config.yaml
num_hidden_layers: 14
hidden_size: 96
num_attention_heads: 3
num_key_value_heads: 1
head_dim: 32
intermediate_size: 384
vocab_size: 8192
hidden_act: "tanh_gelu"
norm: "layernorm"
norm_place: "pre"
norm_eps: 1e-05
positions: "learned+rope"
rope_theta: 500000.0
rope_fraction: 0.75
qk_norm: false
attn_scale: 0.177
bias: "all"
tie_word_embeddings: true
parallel_block: false
init: "uniform"
init_std_qkv: 0.051
init_std_o: 0.0
init_std_up: 0.051
init_std_down: 0.0
optimizer: "soap_variant"
learning_rate: 0.00676
beta1: 0.95
beta2: 0.95
weight_decay: 0.034
lr_head: 0.0137
max_grad_norm: 2.0
warmup_steps: 200
schedule: "wsd"
decay_fraction: 1.0
decay_shape: "linear"
final_lr_fraction: 0.1
batch_tokens: 32768
max_seq_len: 1024
doc_mask: false
train_tokens: 125700000
max_steps: 3837
dataset: "wikipedia_en"
Each number is 500 + 25 x the weight over the matrix's rms, rounded and kept within 0 to 999. Layers, rows and columns count from 0. Numbers have three digits each.

# o: layer 11 attention output (transposed), 96x96, rms 0.346, rows 14-29,46-61,77-92, columns 0-95
# v: layer 11 attention value, 32x96, rms 0.309, rows 14-29, columns 0-95
o77:510487484524513500505504485490487522490492495508508504495478500492494470488503492491518504502496522493514478507495498503485529497503508501518482499514494495510512504509489500502499485473476496516479500504503518499513524514481506484515470498507474521509503494514503503496501498507503506508
v14:509522509500477505530519493510502551421518529540527478483505483535507480507494505517500511458479544536506536431515527496557518509484557502489478506525478471472516496444504512508461535485507469475500519496491513506521500506504523520515505477476497488483511453491471530470473452483432498512
o14:533496508491521563449475607415502473519496529555572532529519457487554497496516440474459488506464457497473531512480517504418531475498460483472486537451540519458476448498552528488470488483562521412459503545471523553578575525518515521512497494537570519464476543442408536525447478426544457492
o46:520510494505493513504498488510489495490524451511497509515519495502490489476494526518497492491481507511510485509530496498493504495504506518507488503512483505505503506490502503501496484510497496506501487487504509500494495507509496511510477492487494481498494504505497490498505508479501502519
o78:527501501486497501495497524486517488514512509484491490506495486494497498492507501532509497493500493505490489498504526481498510505513510514516489497498485500499499510500493503528496490492512485492515487497530510494494506503516507505508497486498517478481493504481484488489497492510485498516
v15:517503506500496548503442504483500498498537535481482509508494537462492520443517467508502488455481435530480492496508543484481473508512537516473499541525498516496509484474469554504480525480499524524508509502503471501445498499502524496508546493461533499514527472489516474530490477531525475509
o15:526466471474560510481504572626525529429467473538426527506443502476508481524493443419472453494452457525555471483528493424487478468461472566481518498527493552423478521518443504531477576547531494538546477494496544499500492464480532542477508508535503488578467455464588491559495514468542456542
o47:499515500485502492488497472495499500496516513501498492497501485494521493475454505505499492492497494513490507516526477502487516491519525492498513508514511503516503500502498506489503508501474497517496492516474498494504511498521489522512504502487480502491484504503517494519518509491506506486
o79:493499509492502526518499481497485495511518500484502492518504484495484508479490496521507486470511481522504503511490505495502522483483506495509500494511513520491511504473478505490481488486501512485501512481507498503491491508505496501510512508495506514512513507501506495490503502508503491511
v16:496479541527446521424494550474464508484507520528529513533474477506511496471517482479511528518493496507507476470481481457458509521500558476498504559527462519454466490518507511492515503490507524526479522513484479484498468493538492453511496510502502510506480531457447507488497551499487523506
o16:490517447493523528431515502496542533471492486496457568496480504496493489573506431458528444521434491471451465501525484476460553553590572501423486483470489539556450574427584576483503481525504534547447491405507535469538482510585494471489534482459560495513547472432491502499533437558475532490
o48:514494503514489502510507482493501506503465499495523481494485479523493512499483509511493486512500504495525493486484511490500488519480500509508506502493493499498523500501532517498480501518497489490510510499496485506489506514484511506494494506495507504514487502504503498496500488504488506512
o80:503500510500484493505483508477486509514477477521507502500494513500508502499497508490497511522515502498511510482503517495505528498494491511491492521514473501498508487494507505522491475499487492511496497502479471523500513492503499477501507508513504481498487522492498500506489508490498520493
v17:525508448518549492489504433472510513493506506448471472488467563535546498478485531490487486540504512514502493498515522508505511494501504538479477564473443508489509485532483485509513474485492503495464498524509509527504494489549494519535503451520549543493525480499514508484535508459457446512
o17:453612521511542503488494455545547497536485480464453502519520557450570478432498472512478585555516444476499510517477520473511534443562455517432416533460514507467530548487523428499485534547479485481583530473442435511547434495423520512490469543525450492532519547533464519460516505490483474526
o49:514490511481498521488515502491472492517510539496507499474484476519483474511507531519485486499505504481498512502495499489494501494489504511491510484508483499492507467512492492524490487516543511502491502486500504486495493490504536497514489502490507478476492497512512464516536519506503501503
o81:524494481492476489512496497491504488488495494493520502520483502513517520481508508512502498500497510506502485508500502507493483506502509510485485506479505504506499521499506501499489513499495501495493504503510521493492498478518509492518490482503485496492506498510503501505491494489500495527
v18:469521523483468546492485517490494513519530501523500492461513461494513499502500500495491494556518523487508502489549511518494514508477514515475486500534554536486492482483498497486468485548493470491488480487529493502505515503478498473511508474458543545496550484512507493486529525534511412476
o18:489552485426486520426478504525518506538497535513546520471531494573479563517448427502498447514571494451468537546521494528551445529477461543541477511525516494474543463479561466409509560498494520481546468472454545499500497520558501468468499457492433482545464494438524516539478522456515467522
o50:487487485505493516516491489505485497485464497506489505501488504510486499498500489536496501511476506515508497485498498503508498518498485488492499494491508502511496495519502502494502507508513508504503513495509496518500504501499507487509498517502508512514498482501509483481501489503506500486
o82:495516498532519495505499490492494496487515497518490496502500500492491510508493495519500495491501486519479504512512497509494517506507511492505509498508510492506500514486499488490508504515472487512485491521489493494501487473505469507490500500497485508490491505473524519505510504509501492498
v19:463528476530508485510545469495492498517535484480513513550484468489502457503504498497441522455509467466506489464521472499532508514501504529497563484499524505515498536431495482515493466524490528503474488492490493502487488482513506508546487483473532506491525489516508520468523545529501546462
o19:516450522465431469482498501431511553460511466495575460491565529536572559545501486495484472539505453520508503518495489492477506479500479586525502451524495502516471520506488492475425515517536537474495512460437486541498493501542417514504484493507402489506595550467489455455564515546505523524
o51:491509487502503495501493483516518503508537493502508478495489488492514510498480513472527497488512489517501512511502487485477518487498512473492494502498528513507484503494497497513509518499526499512480503524476495482521511503497476508501509474502491499522480504526507490498517501495486497486
o83:520499507494469487508499516498529500508491503493506517514500505515524505492496501491500494490525514499491486485496488487511503506515499501504504506513496496504510503508476482489500490493510496505526504490496489500502514488502513493509504495484517478502496494498480474502483508512505513477
v20:488510492509483532539434501483524484513523504530444479487512473491508509528474482532485489467500502510502502478511501471492530504491525538508503507489428509523473491552514520502483492523499510491504464470433479494532521523440465510545511479509486553500449527543490504498478536499531471497
o20:525494557526548449474486480493493468578468476542524494519508528538465518460452527439477497472530521476552505486502514504422473557500550498613458566445598454534458433435485537472474549492502501545511469399512560530550482496427463461538527441441524519469478520523507521501536553472489432497
o52:510503473512493524509500475486508493471489502513496497472511499545484472497485520501488475491510511507505498501507516509504497516521489493489509510523525502492500474500495516496501492520484542481480519513510489501484474508490512493501497515509518489513502483496498469477505497513491499505
o84:483494496513493494502494493524514511492487501508489518484469503510486472516485501471499521513500501515474514497518503518502509500517525517499482479493474497489500505511476513502488493497507499503518502506502494514500496484488524515491499498494507499489494501503515497502499496500506509486
v21:525534482539463488511487525509493506507488539555513541474486450555510502474506491502533484537522489492468487507461488518498489487510510478467516480471528510473496487452476471515484502474501463498473502519490485524514485490470507567543537469535543533507479472526476505489521485505516507532
o21:507472498507506553506421522482428487548520437562495543502541524488494490423492379530494518561517428479472513546566459521467531544448537488425538466493509434529401535533453479459561473478527478506537506530452475522467524489507568538523456567580511500508487548471485540519491552521409487525
o53:517491511498505468491527508489473477520483516515494486494513501493517515523505514516504492482511516481508505490492514477499491492511479515497503502478503491478506497485509502490504499489522502497503478506509483481492499512504525507492516506486490487478522513506504515507502498498520503493
o85:492518483504489471504507494494514498494488511524501509510490476536508506477516510499511489489472500500519499515511505499497495492501491495514489492485519488487498530487511493512504488504518505486499487493522535497489502505510517503494484466506484498507506495512523490489492505501499473521
v22:493535450554479446486486477505478499488529498491507483483505543516499515483524492500512513484503515498477484484503504434521504457519462555526496482551515490564478480500490492459540521529505503521489470548462530480517524504496512494522507500479491485492511480445519486529494495513496501459
o22:518503486508515524475524496475489491506473498392459443508414426522490531534473531478518519494489492527517488584469513560503483477517560578539464533511477534563511496483479511456478587503530397424463547529479472490532452512550486468550496500548485507513440599450486485537534466526436458528
o54:505500508502502510489499515495490522502528498488513507503502506503501466509498496505487502508492506503509506498513488492507510498501497487504509504502496501506504504503501498497492490513469501506505477488496495478489501486502505518510501496495495492497504487506510480491505506495506493511
o86:502503493496511501485508505494488499495513514487510504486515509496502491512489515498483489491483512478482491514499508476518506492492490502508515498527513515516502476505483496495493498507512503497496500506506490488495500511477507496503500505480497501495501513505503486502525496503517493506
v23:506544513536503505472460523518541503514504454528492506466457539468507496475488503500448492478499506513512483488507515484495517507507516465447535493514501495506485572529497464478496479499498500514524532510514492465515498535525511479514489479546478472506490503501533490486529440482479502521
o23:495534548498530495527505514453493488506450527436485546489531515502579524547498532489481497508452531593523489488524454442509529545475508480509546435496561555510501433528431473495518474523498477489523430371530462537485471518477574483407474508488510575507438525496485454496494482488453570515
o55:499513478498507514501499506521493485478492467515499498511492500504503517504492496502509502501505486498479500508492511476479496504489518493503488497509507496486477504496492505499498503486490506496503492514504514498511515495508495488522488489506515508512521507516501515497505499512479509498
o87:531512507499496494492472528495504508483516493511491494474504507511526495505497514510484525504497517509473493507510507496505523495494511508488497500479501494500511485513487495509494494506481495491496481502484492503476485512512495494520527504487502466475500531489514514490510493507501504497
v24:497522520495513524472488502487494535467464469512506488467483465496484533514493565530482527474516486470512481491540483499465496473459492509496485545513497463506565509507499535505516539503504484492486501483505511490501507475528500520518466476550468529524482499508514461490465498507515523500
o24:459529511521564528493544520442501520510543462475557465494484512422428461498487509506492601451543482504400497482534498531488434507444486563504531561465473523496487485477556447483508471501492504545436519500477515541468492546516558502514440531424478472497428531460582501447474468471572656520
o56:510498511485491504501491487490488524499505513498506503498508507517500496488496507527486489516494520492493495497498502492497494491504474501497505493514510507499498496498501505494496502501535501513502498496495493486510511510492517505503515498500511491503504483513495484498500497495504481491
o88:495490504505506492496507482514496523493491475509506496504486492501495504495503521481510484484532498482496504499505504490490508484526500504484488511510493503508505523488495501484503498500501493521511497509504491507531519507511504489499480486498497508525486481498479498518495519499515484497
v25:497493512497502517520535521488487519509523499477451458535494509479464475519502493522486481508506477554526483443466525541500510462478468463524503519506512495505543506479507516502516520488503510526516472456464491473544475495509519521516512487503578466522477479451509481477513483504522469543
o25:483443511457499430494431571555539518440507470466474495474521532490503513499481453488489496446562482585480497454530589534497481493549463508448553533513561500474499471530514604441475480466477520580493487450488527509474476593473465461539525511520448494496442579515472497553515471469554511514
o57:481517502485508512485511505513501510505522499503514498515499510497506510496529524468501516478527494492488508489507492494492510493473497496494505490497485498503477506498497477518509477496519492481503491521501497494517515493496505494493487490492511486505516520510497502494491514501497479534
o89:472506497522513521497506478492487496501500493508482489511507504490500488527525494506492536487468477536499512500515493501489479495483489506520503490489516508473474473489527511521493498511517504505510507510496507500506497509479508501494515482514506501486501506495532512489472499500489481501
v26:510514525523502492503438538520530507510490493460505479468487505486518456485486447521525542484486521501481508494495479490484501526474464553507508429514496477460513497495510494547498499487486512521488516518499488499534528493492495528482459507515555494487522508485475518508496537515486488521
o26:494489561532545546542497522459460479519441496492511548519523496540545503485502531509499492457556530545485508553390518459479505486489507554471596502544467470478488507503555500474544537454487478452464406482518544505496495483493437481516556564528446469502518453450448533384492509535472501485
o58:492488503506498481486506494487498502511490497487488507513500497507481497499542518515488507508485509479504503506502495503508485507501508511498498491509495491497494480496492476504506487503482504499489504497513518504512511505503517497505503487504508491480515501484481504513510491497519505521
o90:479490517505511518500488500499520515491492491500481490512515505512493483498499485515506512497519477511515518485501489504512514519492509513498492485488506494489483499488502487491494501499479507499505495490508508509524495514508491491494533502505517504492503487501488471504484498521497494472
v27:508495499523498460487503448492497514482476501550474501494486477490524485523547496458492508517515525477484483556481466423477488514513461493544508527501480497484505505488514528505441494509497487513543494482468515482499529479544510497532524516465507442527490497534495503512507495512489448526
o27:477449499496420473490541513458408565521523485559464494466463469488494472508470479492545536424516507533530567541486477466501456479515512546453501505490482533553541497477548510534508480506478478519544428490477476495510501484495533531506485426523542470524543543551535567573512404558497434566
o59:513509473501508527482500519507479508501506508490498502489513502509503476494498505490485494507499501499479497504515501499500505507508486498509505486515470490506513502490481505509501489508508502503489501487513504511490495514492500504508466517519508501491496490489499488501503507491523494493
o91:482510512508495508492500519514498492478503503517513499496498505493500485513492492460497515497481498508485496530514506520503507505526498495515486504507482494501486510496474491502509505495474516517487499498486496489490507514507500491508485495513513478508520510503490505502489489510496485494
v28:532550510481472507490484506469489496495556506510441490529523501545514467488507499479510503461525550457518484502509506510524513506478463505481512511468519500452499509501500529515521481486502489498490507469469516504491494524462496474548488484463459515496493514482540499547489456488528525480
o28:544527527534514534496514512456501517437544455529513454475514513571524579481506502504520500488534497472499495516519451480452464586521457419517459505519461544482470466492438463456475521472465454464521514458460486569454479507513481490515488506492574533507478484565501527480512472516608494495
o60:507490484498494499511505491501510515492487505517501501499508479510490506508488512489486485498508502503485489493498507501499488484510494512514506508512528503497510475496517515499513479514490532518489519486511472485512497518484505501495479482509517489502501491494491471495508500502495503516
o92:491505491527504488507509518503512522521502498479515516507519501511507507501495498475487474481460511497539505509522482504516488486489485486510512507500511505485501498505514505491513506508498481506495510500496494492512513501491477529508487475492486511501489464501518499491487498493503482501
v29:503479514486491480518491518524498491484498490484502461511496479521472490513513520488512501524474509482508523504553547493472481496508479531512537489531505512473528518536489438501473527486499467522501486563497528473499479492468489447461535483481534542488506520487498481506514484481485470529
o29:474521510416480556542521502516543550456485486480489436504510484519489495483511499528550538500508544422481563552534602526562565473504546540464523490548465455481510472481514444458548522517511453485514460458472531498454543461449466466410515427547552483504452507496509507532488486452538532484
o61:488491480491500501511497515513501489494491507495506504504473508489509509495497500476500516502513474513490503499479500510488486514483500490512490515508512512508498510498495506520502499495498511489499487517487510496499509509482501492489490499505491497530507505511505505497493503512475502502